python train.py --n_layer=10 --d_mlp=704 --norm="rmsnorm" --tie_embeddings=false --init="trunc" --init_std_down=0.00541 --lr=0.00847 --lr_head=0.00593 --final_lr_fraction=0.0 --doc_mask=true
Each number is 128 + 32 x the weight over the matrix's rms, rounded and kept within 0 to 255. Layers, rows and columns count from 0. Numbers have three digits each.

# layer 3 MLP up, 704x256, rms 0.0966, rows 138-171, columns 0-63
158124085130123141131160145158230106133156149143157121111092082090155136132143119118128149169082101168114180135121120101123145090130115141077132081121094174134114109155113115162097099167077137
092136133118139103159124133104128144130142188130168092158145119134125113103181110102121120142095149129146102128116111202102116132144086168165169125129165090150177079043126133091131145112124134
112133085134047121150173080151138109166109071165118167095144156149139071179068121132104137122090159122138128164044091140141126105163105173144135154119160141155104189123152121099064144118107139
136115154106191140121177122183153186123172076188126153147109154125095101130084185189124118147092106129089085133166160141160108103143133154095151123124090130132156181162154128096148123120169130
141117161087155136160098153165116069148148134079144113206094146090163074111095145162119133154155148092072086161132073162095125180151134145104108146184194139134121146160129193160144185169063143
157160094086090162122136138138092123115111149119094158059143129064140104104106095078191110103122188101123131101170087114138107108099155077138166096140079096097137157153119135124142076163103160
172128154090156114123195080127059155137059113150027158169149136106065106104092107118156113110162136119135093147086137146151182153126104118172182134137073125080135156115088165134181117158173135
147146155111101171095163126090086126153124141145138133150185129083130123120129146130128112124122158145075129138087146151110101106119118182087115105125142144050139128132154066143137106183127130
178124146154139127154176110087179107051151176112133081127075149126092156151142052112176176095088098107134098195139124105144110143083182076069158149124106090110162173081087141147124099138103104
090101116141160062102106184137208152136166094170123122046046159114149152043079116154152088171085192158149103106087120134120133148118123195132064090098124097146153164111160137124131095129097147
148133188122107159144183099144097181112118137151173189101174123126157096129176134090123084115096104173102103138118148105131138172149142157082148146094117098166213218097105096169092157093103161
165038119160125140137087101229084109162154095096127043109117117106166141042115112104126148076159159121148163132128109114121126128111182077109098150150095088086135119193100134072145150145163189
126100120143125099129127137180128138090125141103113133109131136076097146111069099131067111114049151114161099180168109078131116131157127172181139063150152144111106112073166131156143156221164074
130127125115138163169146070100119146089101102141183144139100048152094143097144139162109059107114162104102108112124192133107149161104179121153146137162121146142170108140113223060132134105132102
143116143132191144118150141139144112153079162151147178175163129146099135117169148133101124147109126141088202119182112133168114174184103121059157130087180139103164129135133174097124152176192076
138110141110150076107097130167079144099125077077107129147153090090084108114148124168173138077106115128105152097090042173086131123171107079148156163171137145166123115121123174127154108151110176
112126139152127144165090142091102086103121082163130125086074083164170084124145124147159153108135157104159097138122123144146170155178095077121169114182141161130173104106089161118090151145153125
144103141096039133138157180123140124086125115106068255104112158066080115135119103102155170166109107085121153150180114115120090115155167138167147134135105138149122197150141121096102109159181065
105140137089118112129105100165145120143104117122153091123136121127118131142198117109159126131099107145128125099118112110108140169163118143138116131124126118077135144113119127102154144132094168
118151161095118162103129146155161155114087120116104105086094183105203130155102111121131182116124114093128083133132130119073140126126125155171110056142129130071121134144121107159107177234107113
106150151189132081124120130145191133072061120107169127087086124173076136141102149114110153147173116189143127199140145186140162091137151184082127137106120078108084125081147115156160110098138086
112193103218112158113141067132083132174079160123142091141114141090154160179180069115126078038068131155121106121144096175093104107138109162135129187094168186143115082108175143120146117131136177
072153087112096113195221149148069114136153095129122131128108105184110068108149174115143104123157133152096103152041128129161132140111115090100156154096168163150124137193075119137151085088098057
157128131130088121153182153143132095127149132177111147146145131152124160200097133119165139117117090110178082155103167130114121092128176117155158185050137127099126114172111147098136115129157119
091167146140127101128087133125110174120039135188087107123102051100100109077119123141135098143091149126187068111097133138117072135120142104120115151090113129144141106190110124078144119113165115
153127087100136147132114178158178065137127149104126137172104132116118086068127150156120178170188147062149110090121083165063059120169108115083104125095120122112118177123105140130145090088098139
108090109124091189119073153136166128138134138126086128085124164063124147158133080088152151130056103150141134186122125189089140102141083120110126088131139142126125099167216189114160132113087127
197183069137125100128146133165077167104163185142130135149029068143139213155123124109089175118164124169115178160225037136132172074112098138166170151138148142045152097047218114105140084133033050
161123070124158147145096172149135123123139171120146179098119160104126092219115108142089160059143130125132169156106144116088124126150121142145101153161097155103174173117158144158161042207161199
142129167137095129145156128160127143189118177070136118076134172147132131090090171154067111168173125114074154163087127124098111175130128154119164143155170144123142086142135136161126102153094139
134173121122150180131089080176113076135132148110127094081086165127134117130151142123133185135134137116200134155120108114159153128124106102079104141100138146084185162144176114118116109102085133
146170171173137139114159141178129130128093106097138150091113116158112210136147114108190190151163168135107104166129119089149109159125162095130102135174117140158161149050076145110167150120184123
113125138107036162093132134072109150088106097133151107157144060121140129142163053119076129117104134169113220155064135149167155185144124077114115073183123093080077099139146074124190124065143093
072128123158135160118143109098126183183158096122207108090163129145083142086123150158086140132133155103176120073108151112081189094134141109174087080142144133144156131122117175111080140150125124
# layer 3 MLP down (transposed), 704x256, rms 0.0426, rows 138-170, columns 0-63
134178147128143103095118172145097138123126125127150108186098100081089086130110141127140095146105163127057103089128091141161126150171162130103140203126136136176162180144101138132148119096140109
132088088126137184094163146129198159125134160149123186152118147103206085154134121165139160179126106108163124139096143160094118082128113096115113155071199090159130167102085184144075191150084149
150134123148137109117155080096141079158156142121116166126121101109151118104140120181097190166142209113115131190131116102137162141089178166105127179119162122121119131152118069074171202131137074
118151122119102132162074114176188105155144096083145117153187122134135143129160098099114183188179117090182153154088105160093141102114207125131113092097162149122086157066111171138104107145079137
171109186084133109131064112168108103075162100105149077184126114167166165087143138086121112087103083166177136164210138132125104120110145115138134158125147177183147146175049126140157108175089145
143156129110079165150071116132114136083112137151169106136106137146142168114142133170084103125077134175109106129091138102113110096178143145062123111041158132152200140124145132125143161124077140
071123118104166160128134105140100077061166112171176136092133165108085109094168155091132116154148148136163140166141139139095144099122093144129130086237116123142107108139116160139124155192130152
147109148109177159080125092140176114174094097159110066116132138136126131120119131108148156111138094121112120093136160105156119163173101193097120109100108139182093154080160201111105110181154185
144158111155099161147081123153069149146156138151130128141156127123130074117123134137096171076155121087133071101113123122151181111096126134117128146159091159186100155112125148157124145190143140
098108138138117179143067226132143143109086115068162081076161123107152215098121113091121128164075127143120151107069145110146127178096057147146118094079113057102118118117122132098157158123124137
090152080116127102103074120133072158102139141141083094139141103136169113138106156139078112153165098133129109183148082055166082083080168140159110154129124159146148139083114124149168125182098100
130145114090217119084100052112163208152090086115147099107065141078128089187136117128183128175125151112122157180197162156128155131172200138180103155075126097121136128088109105117127110069151107
135119057128137099134138093126176104145161098102160096152104176174076109116133128176141118135117119120163138112151152062156070055141083103145090097094135112097104122140134070165150122101187113
124135104099082134149100067075113123105162067155145139161136074125159111089101132159130118125054126084133124174133151165163145105134153097100164142178165095127151137087125179071122092027068139
146118074159091121080122135153203163138177119068074188097076174096139114071127144129132105082123130104179140132135143130093093174179060101061133097114147146117140118096157167090139088117203109
165152139145081163120171115108115113187133156169079111156130101087062106098114106144107134176114107142129135177146113117135160149124182133133141166138123142084164141165170135063146188139125111
165112159162079116112165124175174108169124134150103145099150116123093129075187186190117185130125158069118104198123121156137175155146182075111141173141122165146112132128172131069101172132141095
123138073161112178085131153130119126088167158099081154127085133125072146145135163153166131150119123112102063176107105086144119142106143142125138146122108176139155156133143179126174146119069143
138103148163145204090162167161093092104132136114182216098132124118109122123115097101133138112178155076162109153138140120097081108095125125107125146098123097098158076176112119123119085077134057
150067061147068140179130124111090112105144093083126139183126142124097123111111123142114159163119153113168151128152151114147217165119138156143170091169089180119155156067137046153127157129111110
073135111120089059117155061150166121119115192182103143101047148105081105168097175120194159117147111163115122062107157102127120154146085107178146098133139163152192087166141114130171086190104126
158106084116062155145156102141117169182051197128168119102101104098158145137195122097146105130093100118179140118083169190147157132150069076148146043137187103142106122156125148123183119126159135
149160127154096153132207132151089148155084183111088129127148166169092190097125179082168125171146140128073097187180102124118132128152119183122110095126152142172119183163155121133140098116111140
124145174129127164086105139119079222126133131150127123096146116119123103111120119164106146166167135154128076107128101100171131162155123156102150120078122161142109155143116158156070163121113148
129141104149138194082120142110111132160158080118202115119130079112195142156154150089084151075172124156150105161167119116142129147036107101106130148128163079109145114120176113148168115127106152
212112124084159153071101169133105122155147154086186158177130147125112095090090069115205125179165079098182071155172067157111112167148140123081159110231149149171074130148140127103220170170117142
097134122184142110103120195189151169148145149067179158096141129148087114073131128104119130119120127136085188088124149194119168099158132176132110094146107134182124107122122232115084112147165137
132137053116133067151173117092088143125145141084071186138118130115100129155107121112043112174151163123134121152230139043116112143055087161196161161100080153105154093045138136121160082117134080
117127111064093165216092092142169105092138014110131111073100148146144143118122096108048076144138072157193131188180134136085173152150127133081178135116113096142158157179142123179110127179167101
138161149110085119105100116128098104174119119133137136191188191152118159164162160115115125136131118149133117152096100101145129117161111063167126131070161153170110167139179099138146141153097093
094200160145090137119123104090172146164113172133106103150100160081166136111116148119129133099117109171155051124097081129145169165122168188117104083113129148152189135175092137174139138128165107
163111125116150151085115137177131129100121115118118133123087113171098148145148092110165105154127100160149107083175088130112139138084138174158168121196169114123099120126120100149161157167110067
115131106124127129162100144130171166118093115110169112091128113134171126116147130065114124207096175177096158204101139107117085129140090125184191091136178076090149128130155145148158111091092153
# layer 3 MLP gate, 704x256, rms 0.0961, rows 139-171, columns 0-63
125110114158085106114061119057116129130186101109131122155113117182088148122148115101191133189131158105151107096109139109163121150153128101117063122096085062114130134136128097164116107149134107
207132150123118090150188078145039113115171127116176141140150093074123129097144109091125077092059107150152113119132156138155166166109142132131139086167158130106065160143097104098117150104155101
111144133129135059160111085109157138078129124149116126126107122094163145152113062174163162131165123105098184119103062131121127076159077072186155145095169062085132081158122172122057125146126127
133121096093142099109140130105152068206058156110079145101137172106161134171119167142117109137066124043105115089090134121126136162091111154094077170102123059098129159111181162174169104063089100
105143132106142103149140068112166109146113158105225094144152129195107159128089139110143112205156104171107116090117187146169153089046097102139152152159096130137059123111131166123186172160157109
113137105154141103154130116130125176124143083152157041154087139155068115131185088060172072178097172147129161085158101132186127154106154115136117091127093077140112184086095134152138159100132128
136172114156154105104162182140143091077186134128088168131034117101126111129132164115131156155108116143168131134066082130148134098111131109146122161108084067132141160085151128091079170144087114
091080119122167101142137146063157169165118178148099052101158077080100132176176149079086116084179150128146195121149097094186079110090163066106089101099118121113128070119090121109138158133103128
113160133132143162145119164122196081100116082150109149135145104122175159152144177187042160078136084161108110112051165171152154095140152082104161102097092183125170115135140134178202160163135115
085143084117105111175059128094167147197052137090179151139155199152171141144149116089125111100118070158106168155142136148130144127096084127115091126132120169144138181140184182099119158183138170
141166148163041151165189178118121093134107126131143100159143163129110139114133082090106161144159111167136062076110154108214097137162072139038137085166125098123088173153173151131130093167126087
169199089133185103075044127153100136182161137144079134095172093086147147124141125092142179098175107136133150125115122118146142140124098206106126111124141118087135100094157145131109143097121131
169176117102148093099078064124082135113152151144111094078103127119133112143105186088104117124156134142101156090142205075136072084167118145096148110202066145126101148141130079142151091116147151
090154149130173084097156155137164155143114089059152131136107117114183175123144122141153077115147159109108185186123096138137131139157115132120136097184183135088199111143149128097124087106164128
157112143197142149138125118139174077102130070116150092104114170085153152076120162157074138094086142121049133145136088114128146144168101097136169111158137176135132118073196120139196158142082090
169145153133102126154150152165154152129112166125118094081101154102108145173144124130121132103140184161039126150060138100131125130094163149170124136094070106126146158073089196179054103108151167
123136123096149093153099106096122178139118123179031120090122204151158160135074101124155137152109155121108151125193166144113075149120170152146112126080150141178105094135138101162082129119157113
165112112147094187057139135119148081099111154096123169096099102115126090100165102128111183092156186055173090139179170094188118106116089167113167178075109150090147097136097132107081115104158134
106201111124104157117168123144119152122134155105112188090135156110101114154100098164104185102173140158078158099042106153072144148136144116120176156153175144160193122114145160127133084104128113
139169076074141097134116101114124152192160092155085112127168121087114083176143074126137071143130090094090114143134172166168073160164091067141165082110170120156122152128150080157167104093062145
132117124121110115096130130137085130124098162131110104102103101155146085134144130140147141151111122082207113149118072153178126142104142088105123135076101169159094095100121164123140140192171173
073181115133130118201172093137124152181087162135111146144143126131122146116211189140137123116122079163111105172101136149120047155112133114116130100172155189190089097092096157154165101119112105
171153123120149087208125198118136031159089084095081111096132112138180071136180137165111089129061150106141136109092174062109118109153106072118130138115130084126088103079119132108133113124111096
196110148127105134103133141083047154169133119130067121175177126112114133101096078075127162103195091159063170126134119153169130155135114126127123131116160130088111136126051085157051126139110062
107155146103083186149140150129124149146101128143072136081208152126150181163111116120125099122150120143081107168085117144157207127167104109045092123103130142097113208108130157068138107097127179
152174144174104113125116174085124134141137142110148139127156185187126146152140145095099115087182124120114081091122153097131139154185048142141114110145096122151172147126098125144126112118123156
115122149116161134076161204116157137151039148202141163108112148109130029136115058144166136171084177104118024192083160145080124160166142124123109174096080154123104206205139145187143091083161044
164135109109115097136143201145079173103169087142186125049114088132168131110087127140131077084120177153100115124132142139170169132146136122112183090168086157127155065185185098105165089144138122
162097186082115133097111154104097163127073097130119133182115129164135085115124119126124111114123187104142095116145135071171162129078164133177096163132103154168076179112079121071143138164064113
131147182160187148105120126159093107118194159054113112141140135179111117075145100082161158175151110082171143176149133101121166092096152155171163179090119121089144094152060132170146096071130141
136102158126098097130079149123177089129189112210142106117055099112151085152102068101119141123159071156098124043103173165182136115103118138178145140130151142128102092174150144192140148159117124
066092058121109143116119125145108152181093190161106206108145146102133139195162119070141125090125150098109142154129133162103089141141174129107117125112190083096137120055075143082078119100124173
149123161120091095155166134134114138103147132130125110170145153149155085150147094125118138112209109145097085121117110093142161172074117151191138158125107138097084166121099147105124087110143105